config.yaml
n_kv_head: 5
activation: "tanh_gelu"
norm_place: "pre"
norm_eps: 1e-05
qk_norm: false
bias: "all"
tie_embeddings: true
init_std_up: 0.0224
init_std_down: 0.0044
lr_head: 0.0121
schedule: "wsd"
decay_shape: "linear"
doc_mask: true
Each number is 128 + 32 x the weight over its row's rms, rounded and kept within 0 to 255. Layers, rows and columns count from 0. Numbers have three digits each. The size before them is the row's rms in percent of the matrix's.

# layer 8 attention output, 320x320, rms 0.102, rows 162-319, columns 80-159
096:112117169160116210117143150108113096137084116123082189193131113146077164111103129118161175156083131083124126081152156141160078165116179113169105155088105150119115127130155135112157105180113155149109121137178191101118152091135142142087141129
098:118166090088097183137143107146137119142100134187047183117064070141118160191135163139167190121134090103135105132131092139076134113117076143157127142104058120105105134151109094078094123149125133132105155148133090108127243142161126115141136143
099:124070135115130116198140121151152116089147101082131173078134162146149059142142161105103094117132148152113166036154104149112110122110205078152133127126119125160102135065157126086129139131129127125119150148118162142141080103132079166137155165
096:102115129161138141104120135097111190157120099098121101146156110189134099109223195115144131196131144163149130109149181104132113115114101090111144085128104062147128178135080153144160107104111107146155176179067134136114122098106122117162116138
095:108132171138132150154138094155180109188086089110137111119119155140138188188124151128123141140148112156172134092109156095149143093165125195156124066142138124156091079101174142121099056138118073082118163104148131138114103108134061124112091154
095:106118125071137144126132208153108104158129069167093086105113087132133114108116164152180101075157175104133105127106114177121123115084124149114144106101091152186124156106139117139151032090102164127184093151127112078098105132107121155154084186
101:121185119133129108127123113105157144154092129122128074131112176139152131073152174106126179092157100140121144132096177083107133137130110135124117154138138165126077120135099135121159175123153149215124115140128066128138151145161061121116113101
097:082150093125185113097085082112155153086121100097139151117131088142075106185079126152130154147117131120126165080152092127112083070135134143134122116161064128120158105096176176138103148123027205166132122131130158086164086163110125144171175080
101:144134177139186131117108119118140159121138106137092172142142122133184184086178103202125101091152122090144172161110114127100168133147160118110123099124076124148170122097151143103168133092126118169117136086192134188139146146100156127084107169
100:051085127115131120069148123169068157126070046164138151088132154177155134154115164085185153093058174149100138133137148067101093120104116138101115149090103143107097130139164107122128097138128084154099180097154084132187185165130128097173099171
098:102127131159121123144159141118152196090122130124089120120176164178168141190103095147128080147115100156099093082121138125167075145129126128042103071091132083151129111141104129126102151160166124119182105147115154177153091149115102126113139150
098:117140082089145150125158102095095095124138140197147128138185142106121140095136136107088119146158095077106047108120129134093117126094135183132083098102183110134117148110142087084124110054042151117149112117150159132170123164090096151119103172
102:160126189058167143105144114108093160131075142083090103132086155108123151143149086164139156091158146135145118108135106096170121141118163103170124132148147119092089117127150103149161070190106149136142077168133175119120076137158089091131098127
105:119140094171145154153136110148143168126164168114104204153093129133088104134064169079108077077073133115126127155159110154148081113166095036122175110130119129069153136154077115164119098162115154129119133077106089136103080080167094124203116075
093:177129109187100128084078123169131125127105092135109137177180145154184176130186142103159140073136124095119152156197144130138054137169171126138143074116106137163149193169119096095105073165099132080138132151146149103128105133120066160117134084
100:110168079155122139106148067124145145167143105138149139071138105107108133166108097162151149097152074126094145134083107156159162084179103150161113112185103112127158145119130159147156131152171126127181168117103086157119153103120099104163187144
101:210172142123103103157188119108140172161087144138144116113084154173092154099145182143107098107151074115119094116075087129111117172096105170161146127135161142107132103072111129167122139140150130123131137145148129145088154086054129122099102090
095:125200109138119155068075109181111046148097119114232093106118176119159099126146133168112119095120093093144105143081094105163129157105133086069072120129136132056102150162145121128131170126096129149142126108110129109161097140128085168178109200
089:152134102126139096168093152112088166129100159136072109110147126161151130168166134165105120159149042133137175127106122210101106159099065139064115149084166149117161131156137121131145127127111095136101130174125125077225142123176136127095146133
106:089070133087122179136189119226124147099103071183088144161161119139143110174129169143092100119102099155106108143150123093145112129083173109137137148136171151091125195101099185133136163093136087142159122166117125114137164141157145156138095140
106:155138166131119132060092171124113071167168133100136093066083087139145085142108104115196146092116190107123122105084092128098168092173157142055142148137098151124089135111169113127099096169160153153092173137166085151149148141117173164102111087
099:183141129167123139131097154149079092113128124128094108130084135094145124155090173108122167122115130175151188139151142134148119147156163101178155158126105077096142154181203128128091119092141110082135090163149129094122144152189138133144077180
105:146201167077078131099159115190131167132131110132100163132160134090164142123148151088138156138135175143145127146120170106156087084116105094144119130137182086169126140113167128118113059120147145098122166129156188080139103134089093157170122080
099:081114157091169105137138199094137126080094153095121144132105109130134091097178094128171116110138090171121124133100096080191096111077109116150071140187114112066109145104111116111134143127111123079144135133113149086138082219139144144162130049
103:103201165130148140080181133162115131137134164175083105167115157180154156087104148107189102113143126156132096106138100186124095136157095130069116146135146131101174104098113132129125083084134146134158109173050142188094189096160148079142136200
095:157152153140131145088132117096083147101154127147155117124064117181177121132114128126162115122097146096149139112162137130088136137163066131118115173145093131087150105117127182115109151122102121138130196089166063115118168127093169138149115155
102:149069153131083135115143149116132070121162116118150133111106091098144183109152156090162163171158124138131168145166128094135074097157095169124087153094154106091153136163161123136160106122148097113150185136108124115069108131173144130149069117
096:157151151107085099133180169062141161155123101070139132117164164098144101169083104092092086115130156137098164152056166120130123167146182144144081105109166131109127120148109122094125109132167140120159136085083149086139099132094107105153121120
094:129151104106103117082137161164143114119148134116133162103096118138156108121150141140135097104129173143145111040176126129142130188127105141089115126103152144173137157115178137177165158116167082161113145166077153133133173078111136149096179169
100:127046124161151098079119108124115139108096163175134132148120070152149146140111089143070153128123104161114142135148130160058142208098086133083162132135151118141090144152142181146113149105097082153110157135152154106141131116161158123116156100
099:154143121086120193120129140184126128175146099096134203188133141117110162079129069111092103070091102107152192090127171180114140147125171103204125075092161160176151169164124104152095126075097180150148144125137162122125160122122144158130149116
105:137089152120093107127108118141161140227110107080124131145143095143107080156099112141120173059122124146128093182044142091139134154083186133090131117206095176180195134121094151148172156143144079104110126140125130132145092148109032138114190126
096:129095126105065155131091155141114161103151180110134179139132090032101148174123118132151086095133163087107107107091120102119156143142109141129133103051113133118157138157109133068126150088142156143128149166115136112163155111135081167132140121
102:149159126156100131113126121164139087163093136168120193104120121137104111143177103122092134084108137151102117086169124134107117155088129103126111130153105159134154136162161120117103118062137084137154138196151060156124216173182139133108161097
095:107178133100137142165146024153124139183084073148106053136159121108145176142079173071111134124078119115136110127139184162172203154194140081132127132080105090108191083072136101148082152136097108154117157155100102117097183130112175112094111166
098:119120145129103158065128142118127142156137129089072175058083087112174126115160087097175148123115186165122097066117166184127163129149109099175125160100148140185097166139120098197165116111171127136175149145151105095143165092078161160110097180
098:099147118174100105151121159139186124151059122144119077154148113126079150097167159099077114109116122103013047138149180128108143122172120115107139126139119103172143122128124107142116122132104146119096131090121143164118145127134110161144137099
102:176157113088110161115098175165193114141136113122164151159127111102168145147104154167162130141112173087087100101103102146138179082119083115087157142082196093118182147108111098133189141130131110152070135134152036154142134162116205150101079158
102:112149174200117149117101166146101091059183129137103182083118155118115115107112138122132145110130138140139140120163101089168110140119109110105156094151112117095132114078134099129145166125160174152111133092140137091141101163145128135174134050
098:104147118126180090134106164145108171180078114182112090155146125159152102157135106108075121076092142141145044133119148150119142147127063107071165110103041115168146166092112132165110035134163165148126152106129100096187165116138146112123122135
100:138119060130157130113143084094148170140147105139184098162105146112101146096173114081150148212125137119133113122160130163122131126174134131204111116124160147148116141129105138138161123134115113145099106114139123097135136119080142111153124159
105:126184156118121072137139128100146097217153116188118183137117200113126125168111165185169080093162102086113078135102122168117101114147154180129156105158173143191131113081115151117136094105183068101094069102084085115079111135092142136059156109
100:104117131147116106125098137116103081106111102085083117158051109177103174159132162172144122203127118103149092170125080157147103120154147118129119182147104118135147102123171093155182093119136094127080143164077148139186134121134173145132061169
098:156065059134144115142124086125174157088124134119152154146190095131155099150115151116071102166203105177126093169147093123077132134152162109112088194202111101108147097140140090080156181111103151081102111115087136131125064141095119163132128128
101:121115130122142160097124141187159094093160201117161075134107098186157165129107133143143070140133163143123152119152156146174119139164118092093182129116174144116141151154126139174157099159160151153134125104112099110105132142167138081134112153
100:164085161130101166072166153105081164105112128118170174092080166152173102113135135116099134120109110055090104153104164102048129144158123166074121147089133123128106195124106152203119097160149107150119090147103130145078132193134132119128131114
094:096129103174152097151143132167116103141136112081115098124053058135164144115140083159227123125156159133180058103133168129158153125099125190129090116130161103109139087124111076133116137117111130135085103076166129202117119137114112186105138146
110:126113158132160114159100100143094111077096142133115134170108043095118112099167118053104147126112102157105138107131097134129095122115125061162113119149104116180169104109106112121142147157150188111079096145195158115107110108119115127175180113
101:107157089088103108144072167061150133160146133121123146107085156144100109124135125112128094208182127140109128110116172108117134126133146099135131098125120149159152109127120183155110119177158150146134141144098095159077129146168112089152112159
103:166096215161107123121180082123147099133122122124188128166145145107115145127097057114168127098102094138126124104156142043123031143126121112149114093118095139123079146158111138135098092115147191101134094137122122121094082123127158209142126120
101:066120148162134106120120130155119077180110107114147158170206115195084154096123115153169141138169081096164091136164175169174130110136169103143074157078102148152104071109152188179139132130153167116155169092163179163154076169077155097088160114
102:156152144048141141088151095113140157104144092131104144196161184114089131087132071135092124095132082108130076119102143092144137050090129078061083128138128101089101110109099111136125095154124084143121129113156091151109073146084186086085107122
098:118117114153152148106090102129131144113135107163128119169195108099136177088170119046091121134161107103191049137123139118132140151128106161085141134109130108180136158106099126067101118152124127113136129122145167192118065140113158124114142103
101:083122137168119161100124154102176147124135160158126120164157199139152039129174149176132198157139155113119142086090077112151141123128114082165150110092128150121121119096130123071176170145102133135172129123160142088096168122126220107157164201
102:126215133127085080110137156174157135133134129123146146107158130089163100150147161132144111082110123148108134154152190128172123167085171144136166105109107193091110126172131110141056079189113134116157111141136140130120111126120087148152087148
104:121110132204171113134062160188125161097136121134139113062104122074126126131066164146191140127152166110099171108139133112141113182118129103115092122112121117100099161232104088157088081178118160144132129099150140088181113108116146130157116202
091:135122111099176119158134113108137081170126178099129137133067177099111113143068136133114134135145113083101149063174174066109091098147156153135147112105152137132131103102136053097139116128128127133089108150174168182149104136112067136172137073
097:101128130065132155103095102054063119100110176185147128122146114179080124067110221131133127113083163092076105080148077107111096102115138144163166129132102145127101144123157135162088084194139158133153153148130175097201098072162059083119098115
101:124135103096104184164099144142150124118135107174109131113100098113144101155090137141130166111162123156125137119115191100132147162136166080104148109182117122126083210041127128174153097128169153085116120127137128122103132115115132082105154073
115:083103130128130116128091098135122092087117134093135138144147127139138117110080126147083123079117069113082125080175149137139161095113158147193134153053113116196141093158221130145156183143110086175115168113137092098190112137107166171121139145
108:136145121110113156151175121141163122150115156087139063108105057151126127125169148168158151129125136152167081115125132113159117146129094157125138135179150154173108126169053112139156191153073106125127152068123093160097150126110169168087162109
099:133176076133127118149177135164073113175125139091147154081095160134128122095068129145131166126103127099155118125161097140105121052104141137137103118187113088178152121096119197227081142111174166120144126112117181157099154167147105155100123111
094:124120126184126127090134127123205085150145082193146137104104099207148118140140169071126105058148094113089108134148120114125126111093094193133122123115072105093186107187137124133137102083129114161151118092128102098118125101138114100120085144
098:188080115117107174142099103165117108116088213132191169143192136155155187083105143150107181063133132087235185188197129124154181140064127118127133147129084128146110153167146126146093139076143157155103098096173120110137161153188110162140107080
098:125142157122141131145111157122124092161170120224103121100113153145127143158111107089120149069091110130136144144108144102126174143117071126121067079080058137136085104113110200132089204130125134130111110112153094135109126097143119117149144136
090:124113158180079127086132110154115046175066170137109083116137125164177152151193119114193130095180130174154180100150131100101119138148120145116084122082128155090132158051091186204129135105151132143136091100100133119150141102122157168103100112
104:140124110100138095079106197128130096158173154128075117073067152113151155200155152127115142153119158123116103150115114078123083143159129187106125129128170180106138138125167122160141166109122121144186143173127118121154145146148091159114078255
099:172150146128115082140121160099116129128127100117106137131124155124159169135178172145121080093135098152108189144089148146082151124100089143059172135153129104180101145128079145116133068092145115106109118114113116071115119077130121101083116111
100:159098147168141141131109172127115125157130144092176149118161117121101142161119157114118117139161101101074116126121052107156161173132145111085075126101135157112086073133115094141144190136076141140087123171128121152142172125156123156128123127
097:115120141134143122061075098117126164176089138113120115148160102148120121151115121072112132117093100116128091085127166125166042144080165176132096092110131125101165064110154120117120132110118130182084126112186165137153149120149120140131080122
111:099106119112132096175099115097088221155169149120065141181121082138102190099116077136134125108146137110093099114135147114143169142147103132054151086092183108143185198141096161104106129135143126157124118121110123129084125113115172132142088112
093:100099104171144085078114073134124189059160129176090099160109126102134049114109090079104122159121077087166169084159182145159057162091147082141105104087162132128124085124105134150162095112122162140134166127151168162124129103122123085135164125
101:142147086097099144190090076110145103125122059132180137151116113151144107102093139164172183145114109129113140097126203183134121164103120122114097100178117151138123118154073125140119131140086184125162090145119170086162122077098114087147189139
107:118113216118123183158145147117135108106168144138113130186094127140165087084151129110142119192095123109141093160101089105159124114172143166126126181129181136092123084109190106095188155145113061088106152142120081145140139118157215192117127143
103:122130088112096125116081108138030171126138147120105164093139091129092101066125166182158084132183089144183146098102114105125113147174113090128149165098124077198144120116118126118150165111148093162140079159086114145157138129156204128078103117
110:139121067000092168124125143143131096080130139137110066101151116089125134117062075088125153109157137073059152163150071086141168182097107134123105155164185150150119115123149124079075136097098169147127181151073057159136180162144125125118151109
103:220220173080108144153124145083144094167116158136093094085089171092135112088100111154153153139132134147127119149156115161098146143116147124117073125108110106159087073102135162057101104156133097115147139119142089149140124161070134086129160123
093:153137112124142110114135155130212088136146101099158133131143166114078114150149158112146099082114104188180159129118218117119097116177120157127180109073102150116098124222133154111182158152184082133148115138198114154139099182153104101128163121
094:161101118140160185138107173105113106160120192101156162093213144154150170138107099130179113150109080115163133092043151092089168100101099142077140135098144117029125139136114140071129169135122216093158141100188124068099149092135137179126134100
096:155135101105116170129120183133174135142139126117127119166087174098119142042168147167119145114070140136138107153076122134069095119145157128176193187170130113138063130082119096084156109130168168081091078124125159116116154128104173131104067162
096:151131136079133165107100176103113144124105175113138117135067076096164144157158198134090119125065065167109144086155100124121166111118162092114088085183078135129116169129084136103144145113142178165129080139048101159076125167151101173114149173
094:078134128161139149155127129134139111163133117171141173161121107134174076106194176178129140111169172073081105096135117066197123184134078168113088097108101137155146097095122110135103093187108130134139147151110145117140069135132154143119160134
097:111134152104089094057087081157190145121150171137133125121089158222168124109109213123117184176083146143091133091149104136173147166127152122157139144138131138115118151090170138073113145129089138100136142141182171156144107058167135119108105107
103:134139108147110139137136149068125186181124113155097087197109108163124112158103168142106137133160139180112149070098136076140147107138158098072138107183091110165139184133127112154115103160131153141149111191119154157092128180163105151120148125
097:169110172159096130137162147181039155102108158218126106097147082078143112210060170097115144192101140091147113154115156170154107107155117123021111161135168118159131126148129126083086130087128148126098146141111100168087181145138165129091131178
101:072172121146081165117179109111129114102106132134160179127079126106148123106138120098093171127114059110117138183151137159114105107108149163159190213138097143118104136111163205171136150159111046096167153114147199150117174126146103137118091129
099:135142137112108097159175104106122196109152093083111143174183090134129086153094058099128151119117166134131063092147061132106105125115120135117170140212081117124133121211174103132175128131114077111113151127115173144158134110156141152125165058
095:165150111127188103145139111115203117139175095090108100086132107106186121108187160119148181112120161130067167077119152184095081167179147104146107134100080116129138099149116052162129148140089111119148147090145115124116123144113078108169124158
094:145087150121078119105177148104152121246140117159223071085133110139111176106090143049130091194095141130145142201085069224185102099115147142087152109131095141114222124131093153137117061115096161138168139112137146143103138058141154084123102122
093:083112135160124085131100131155071096057131104112099134113170108144091093149113145188124189158107086142111177139139152149138092134096158145143150119122157143163137112114177129094151120119150194072059116121170138135183137116124104118154143115
116:074117136161159194088129118108107177128200170076118157101113132119152080115152209068129140122108201168086175135141156125140063117167139079085148142094126101113170114105167094119158144181130154168127118129159159091172093036117138114136108137
109:144095111160090094160149179113143167189191102136155134149139135127132094125148140129095105103141119093121138091186125094098136163143085116115153107147107099164140121181141137154110114149077128103142104137204144157182114127065086172144092130
108:153146100146136110127168142092079127103127081108116146133174074120092152128108159059189156123137119169129139131124179124131117169176092082115121046170150109162108119116159125188113132178101110108123036105068110150131141107161092119080149139
104:111045137127084155116121163160175173173121066169119131162068103109181119111150097109112162117174096128127142102151104179142213103196141104161107099203136166151115149197127129171100066145152181138108100122137130127088143162144115117130152117
097:065087099163141094113160102101181118111157213094152121104090133114095124088074122122148136058091090121148112118120121144157126120107061100093139149175153145099122122127129111095148146132116144168151112113146153131080191123160169156115138156
096:121114121074104164142195141147151116117224169098159126109088124166160144122123124167125108148163116147130093120100184089161149166150193161077139136131140197191169102101105127145127186109139077133101096124076087155140101107135177122113100134
098:160128190203116125140186119071093087082161165097163078078145128161108132122134126125118124145114146127158079191153131148119116165123112102168149151156162112179139147124158144164139145097162155103141082162148150097115139145091151119100118188
095:119190142080140100102095101116123057122134149117159091091151087079135093142116107085157137152130111099133078117129146112066135135076164128162090153136157122138099166100138137168174101122166142080108159074140059135153140164108181113119167149
103:132067108174197109091097140087064119123144104099150161173071129150128150132142138112161167146092110137133077092151109024051077199090121115169117114153104138098131149119145137161064128175127201097166111087191099102173124170091122115135150106
109:100113096126108101122113133146096089147139195095153096114135109117070189111102067092124098085169114151105114089116131088109075165124225146207098044130120160130092083133190091124132180080113188083163055145180172139136151116196098114157123117
098:131170122047089178161113133190076151083138074189074167112104148070158137117147103149119070132106143135097122179110118138152155107135105139174115123144130140125092126134062127139121125122109142058114155196141112104120158133131084104111149164
107:099091118130092131175111062133152127126160140127104124117110118151139153199093127165068078168141133102106134098083136118105168135110118089131148171138183133112187193138129114104151117161076103098109103153131123080118170079165161131124092189
107:105144113140134188099095110158150188108117091135069125154149081168072087070112113131135131103152098108099133129129120085204099092154113065136153124091164098091136116172126094103148094204145173089137145137102156090098084154097119073142102121
104:180113149095152051059179090092137140199117132099145108137123150115129110114125139158164135149071145140127145179130091155132124102097160146094102167131167144110121181126125104094093101098122103132108150140121138122120141142100190114122073153
101:122096139118087087060145196167112156142103127114098189093168170111096149101094111081132145167114161108107119136134107132093117130121158137108097082134159137130094110140124107151132082138109182141156126151174123093097163158119150155125055128
102:088144125091133126127141127105160090119106118121107130111201171116103132152164194180092088144155162079084063093146110127122088070159092116134123138119119149094128097111142190164154098148140128161193158139091105127168153152129118102143126123
104:156095090102156134086119134139162117166154089110139107150151127080160159105158135140133162186083116167094184105120158152143170158143146111154212145123201116161119138124155130138181152175122101123105119121126127135163091128137106114133133141
105:128125151088110148165151132114085140122118127076102105086134163123113087178145105128174081103154129108156137068087037106142133163170084128100118148184122174100073126126128150109118130138150146120063097144100111096087147102100101108184116146
106:129156084120090163132134133111127112142088102150197120107163139158136094213103126144199105176201089167085068147095151121163155129147114144119149139191140144147150093102112141136101115095158131067114099126064145136121110045167141140111124161
098:134148112156147153127165124142162089096128085164125089055217098078109156140153168138135112159151130159133172114101094090123150137145135086127158152129123125122073165126098116152070125163195054058127121022064103164158178202112118157215093093
099:187126099203178143154133129125156087109083162139127166141113165192151073128146152109165118155120164116125134147123178135160085115150153154178119094130107114115144145150163073129087115098130102089089120115104199156110122135128089127114132154
097:120127144135168183102143068124108169138122117072100101090101148108088159190131112114128089085118119085101091141092196125161170174144079113110123104134082084105127121136126156114139120120124081075098079092173159147156071098156112119079131152
101:095102112065131136086144166158158109157121089148124143162109149101131132115132144120154094121143144133147165161098138117168145157112128099103106122087149130146132074157073106085140171085121069088144111154172071164121116099085187107125124140
102:135168139197104122115118134151078130159102065106114142138143133100209129095168075061115111107116164136106171101139101124097099137173075166142159160172111114122158189138107153198143120145073134119139131057152132098139107156167129133085132153
100:153151141081161189157125123140135111110155157154184144122192117076162129149140179211102121161136134127106094159118121134125115132073181095144149131164084117178076180102111107129103085081159120147171126141168112056127095103120175112101112098
098:196160100184188105088204150109146087151083076144081139105053152159160143119166158140111109179076144083114114110122094147176153084142118093195149106107107125129075127134094130112113119126116092187078117119182100168145124087129190123157165119
102:117134087157120112154138152154112138152127111128158082067154141117125124118178090151148152156150172098168127115109090123083110079203135089128138092138110108102124170193181171110132111176137147125149145149138175133164122117118095141122122082
095:110130100155125154148122128115211170052134125143042156105107126137102150141125142110109147108158186163130146126089089171097158123135097178159109085134174114138143093189105141126104080056150207137190151123145110159150113157100127132138139089
107:174103155084129037101119085109200073129171151082114114156109106101083104116099169120092091178181130115123163217108152142139169096134179135121104094155125147123156209116088138139113076071139144110137133134088148117127102155170138072119119132
096:138121128127198127143179121047160174115129162129114081121157124121082139128092162139067161127095182089155102143134143150136123114176153121061121105130150110119128097150082122141134118166085155100140171112116103119106183118112102122086135105
103:082089101195126126109138159134109091114151125123132138127159122128086135117147120113146130135108084099155146099146119081178147143139155088118102079158105076100144137079129142138123117140103152117141152104069173117105128111155147124165115171
098:178139122137140134123135138063139140088156134152154127147170174107102173084069106127128158140175127134125132121097139084101086154130121124127180102143090164140079125110120170111139169076070121101088094121103151138150144116097090105109097148
089:139192118093177121118154128107115072122121131118148068133114124092113173133092163101093168157117096121176137126140084123124121128148106165120123131140113144122097086150091115135121069143107101159143190106071085125145137128137083174104138174
102:125132130103134123130138129076088128089077135176142065123117142127120142130140119156144135158138092169126145124139121109141127131115115127164107168133158136146053138170153120174150112143154177133092147130078133175136073131124091100120115152
099:127091084138133165134203087113091080147125141162079195149157093130166127112143140113120127159173110178096119129106138191151139153133107137157181149155162140106089120149090085142089152111176158119142086103133141125100182118152054140103120076
106:153112198173143102104120104146114153153150153189118090139116125139134045119168154111068159180143096120128223123073175111110129131120149129203128173101148117102117144147127117154107118099085136152171162172197081099090178142171183136150133147
099:148183092160121129043144104179112129119156115101099101188131088164138148085103112128109121113172146095129168113085126124127107115115179142141138100129148132115142178149092161111130117144126170106121122162122167178121042114153108116154131126
090:147105122115151116144111098142141069110131122104189194161112112091095088112116098113191068120102090122102211139150158118110179089171081109148153133053130174080104136146200094096169145122103148104125114184102135120125081109154101119187160120
103:065155152114099100175118131108162146133146126123138176168126132110106070112123173121189157170102119090106126128171116182093184117148107129120131159123098095151139102091156165106157148136090117094151103130171116079127107161094105113056091141
098:105184110097118114148110085017150090125157147175137120176113075173083133099109108128103089109090096066134122127175139151135146078120101079098132112114183096139063137149165131129207129136106093177121122142143077170107151182180140123114138105
102:166070150119121190139160081076130149127115134138096100174107174170108130143130094190160134133174075141102119156110041109139125114111128102136127088178164168146111133153175154118059138115185098135109186169090130241115137155071137076102131156
103:090122115083111162104114118099129143115134136174133103113120079138134179140201140130165180111115123169191057105101118103102194129109108097064117164164181080114162160117125114142152098143227140145166071127167126102095075104156149090124118143
108:102159127142132106121093126111107137193167096139111132130168175067124124137170119109134080110113106185179157157117094127112121123117132142109172125105124096154143095114097114095122119071147102110134108165137102088090077119166147098137101110
102:130120100155102142131099160145077160127125186167177145098165119153150091123119121121086172067091122074156163101139125166191166137135124079084142131122128113126100130124111136111117175106165103091170115074098147116109125051131060090089124168
097:050092066128124160089100180213117097132127092083100144128142144161100131147111047101127122155150103161176136127178139168145140137135165113183131097136156158132138162050186162111182171121167117170159160125139181136143152128118114157134172127
098:123112151143167107182167155128186125113099121188078139106146132131175141116174112160131101154137102120142060148171146128073123100113060073157129152129162124136133128127110138113128134148042067139120096097094119147102121086168183115086179159
103:126125113153104107128161093141159168164155079124151075177109155128172154121147107203131120138139122144163125092132056154125149124117137137116133149191139134127165108144138139118141170143156050141106125089141150137123112150026150175109113127
098:167094129122081098119135123161107087176137132098063125143126154123095155107111102108085120216135168123166071114130188155155154145127114071133136113071136155113200093151156142112083143160096067066129144127106129095161100138136109092100079157
101:107136118138150098111038120130137129149117174139144201096203128090090150128122118136132101123114093067110141151109164150127095127128134120125105204149140142121155130135097141118114146133124145113123118166130117105180118126165128143095141086
103:126103107114133159128110109118084124147126150109153090145086127147132064147125129109096101115128152141163155125145139129089119163091120115140133165114087129117071142162155161177112144106132128119147114116176133142133155196125166101174142186
104:153201098138180117103070154129136155117052128085152130133115185110100115144180124183072144179136046114111164171106087150173110155130067117089107105118123136146151145122099147201076110157106120161164143110138192168156105115125102153131097098
104:156108142137163133091128125142152104139125144148125151145143167119152116172153126114175117138150118106119111085194089100120167096127111112158148124113160131120208183104156173117133127094071135126113105128178182114109083172151196102115134113
101:054111103170093093149100111071130120105163117112093099134099107079105139122097167157100145143150112158113129144117132118102140160169142158137060112159127198124104153085108121166093108131117138092117140105067087136212101109126085054114137147
100:068158126118129140141137120160117104167187146075185101144141082133099161155068126112149116084094126183115109103148165127162144129147152159144157140077120102166143054144187139145140123183168122140173129140120140132145135117096144139117142076
102:125125157118112113091139084111116133115105143159155073179058156128084125144148107123144125090223175162140142116137101170127096156168081047106204157162177115119159183091144130138157139119145118152084091159147221156108057117126154142146181101
097:144173149169147087160092138170083141178108188095114101122157158185074120181118152097091062170164156142140069120085157120079097101113124153161125137090079107152165100114123133133154135136140113132102146110131135146110128139203121106043148132
102:118130151096172091083113123160187112085080130068148080149140112124168105099175121138098104112172137141080120157127092147189144107091115128128186125123132126136103146101132086108150130109084203114206128130164081061105120140116126080177120128
095:095123146075169089179116125107058126097061107079109167090141146165146174116108060110128093115056169145179203137111098160100143114128088120192144169091103114215128100103174115116141155089129149199109197166108161101137132135132095101090109126
096:133165119097169137091127129138084155076060074102145079062099120189124173150139094133115110141092137175142088115111094134114070085133113139131196152135126106157133113156108112164135165068164157112105132115205118115136115152092112145171082182
100:148133114082128104124115107165095110069121140185131139090127092093115208146112111076157131222175077111100123085094156158104158125168153123168097136127149113110160079124106106159208227117121093130169169149137130099123163179162199078193178141
102:139163096163152080097126112035125082118137132075087121133113109108139124166138147150067104183155088130094128098115105111173088123123144160074121098099130131108135089151164179128118073108102127141089116145131185134135105148168122116200141158
097:086111149091131146102158104143105170145109145112089115133142123093182088110143058175159126131135118099091156150124097099129192122135145107151155169085178116098101214104155185071167118176070127155094113158085160108078178093063142136081058076
094:117114102118123110179127122132100118100156120109158159088143062110158098140133140057095102150098129068206138061111107162107121063111145125135141214085160155110164151179156056139140109076116138111185114134169122107145091147132135123107163103
100:111115135078164111154123129119131117138114152118109105116118084153106120164128150160180138160098152123172142076132131094142163092135179131163103087141134165101106103116099093153151093133149161091134156151153131169164149112096092145143146143
097:089166054165161156184151090092110141143095156169145188146157132151174160191073106115167149108075057153127142164102142157158087072161203121103125090182055069111146110122157121104133148055158144157140112121146185138137111128153140101143142124
100:155140172130129142119132119134100108056144112113098157176112084204101156168159121130161095147137104123138106167125149109123144156140154128158106084072110127105124131073124140143163163153090090100132123178106135087122173156118112131084168163
100:078163101100110194134093067135144153135145126116145195086139138159170120145129076141164162101115144129122148093109147182069114124111040144165123140154086147147147138154111092123109153146163138173087115129153060101109107060064185149119132050
083:111115168126171128122171034103199110134113113145148180110131127131155087097121113132079100187150144107152079113166096167158149147142101153167139143082086131177198138152126118069145067151198131126091112156084091099120149118058137154146130088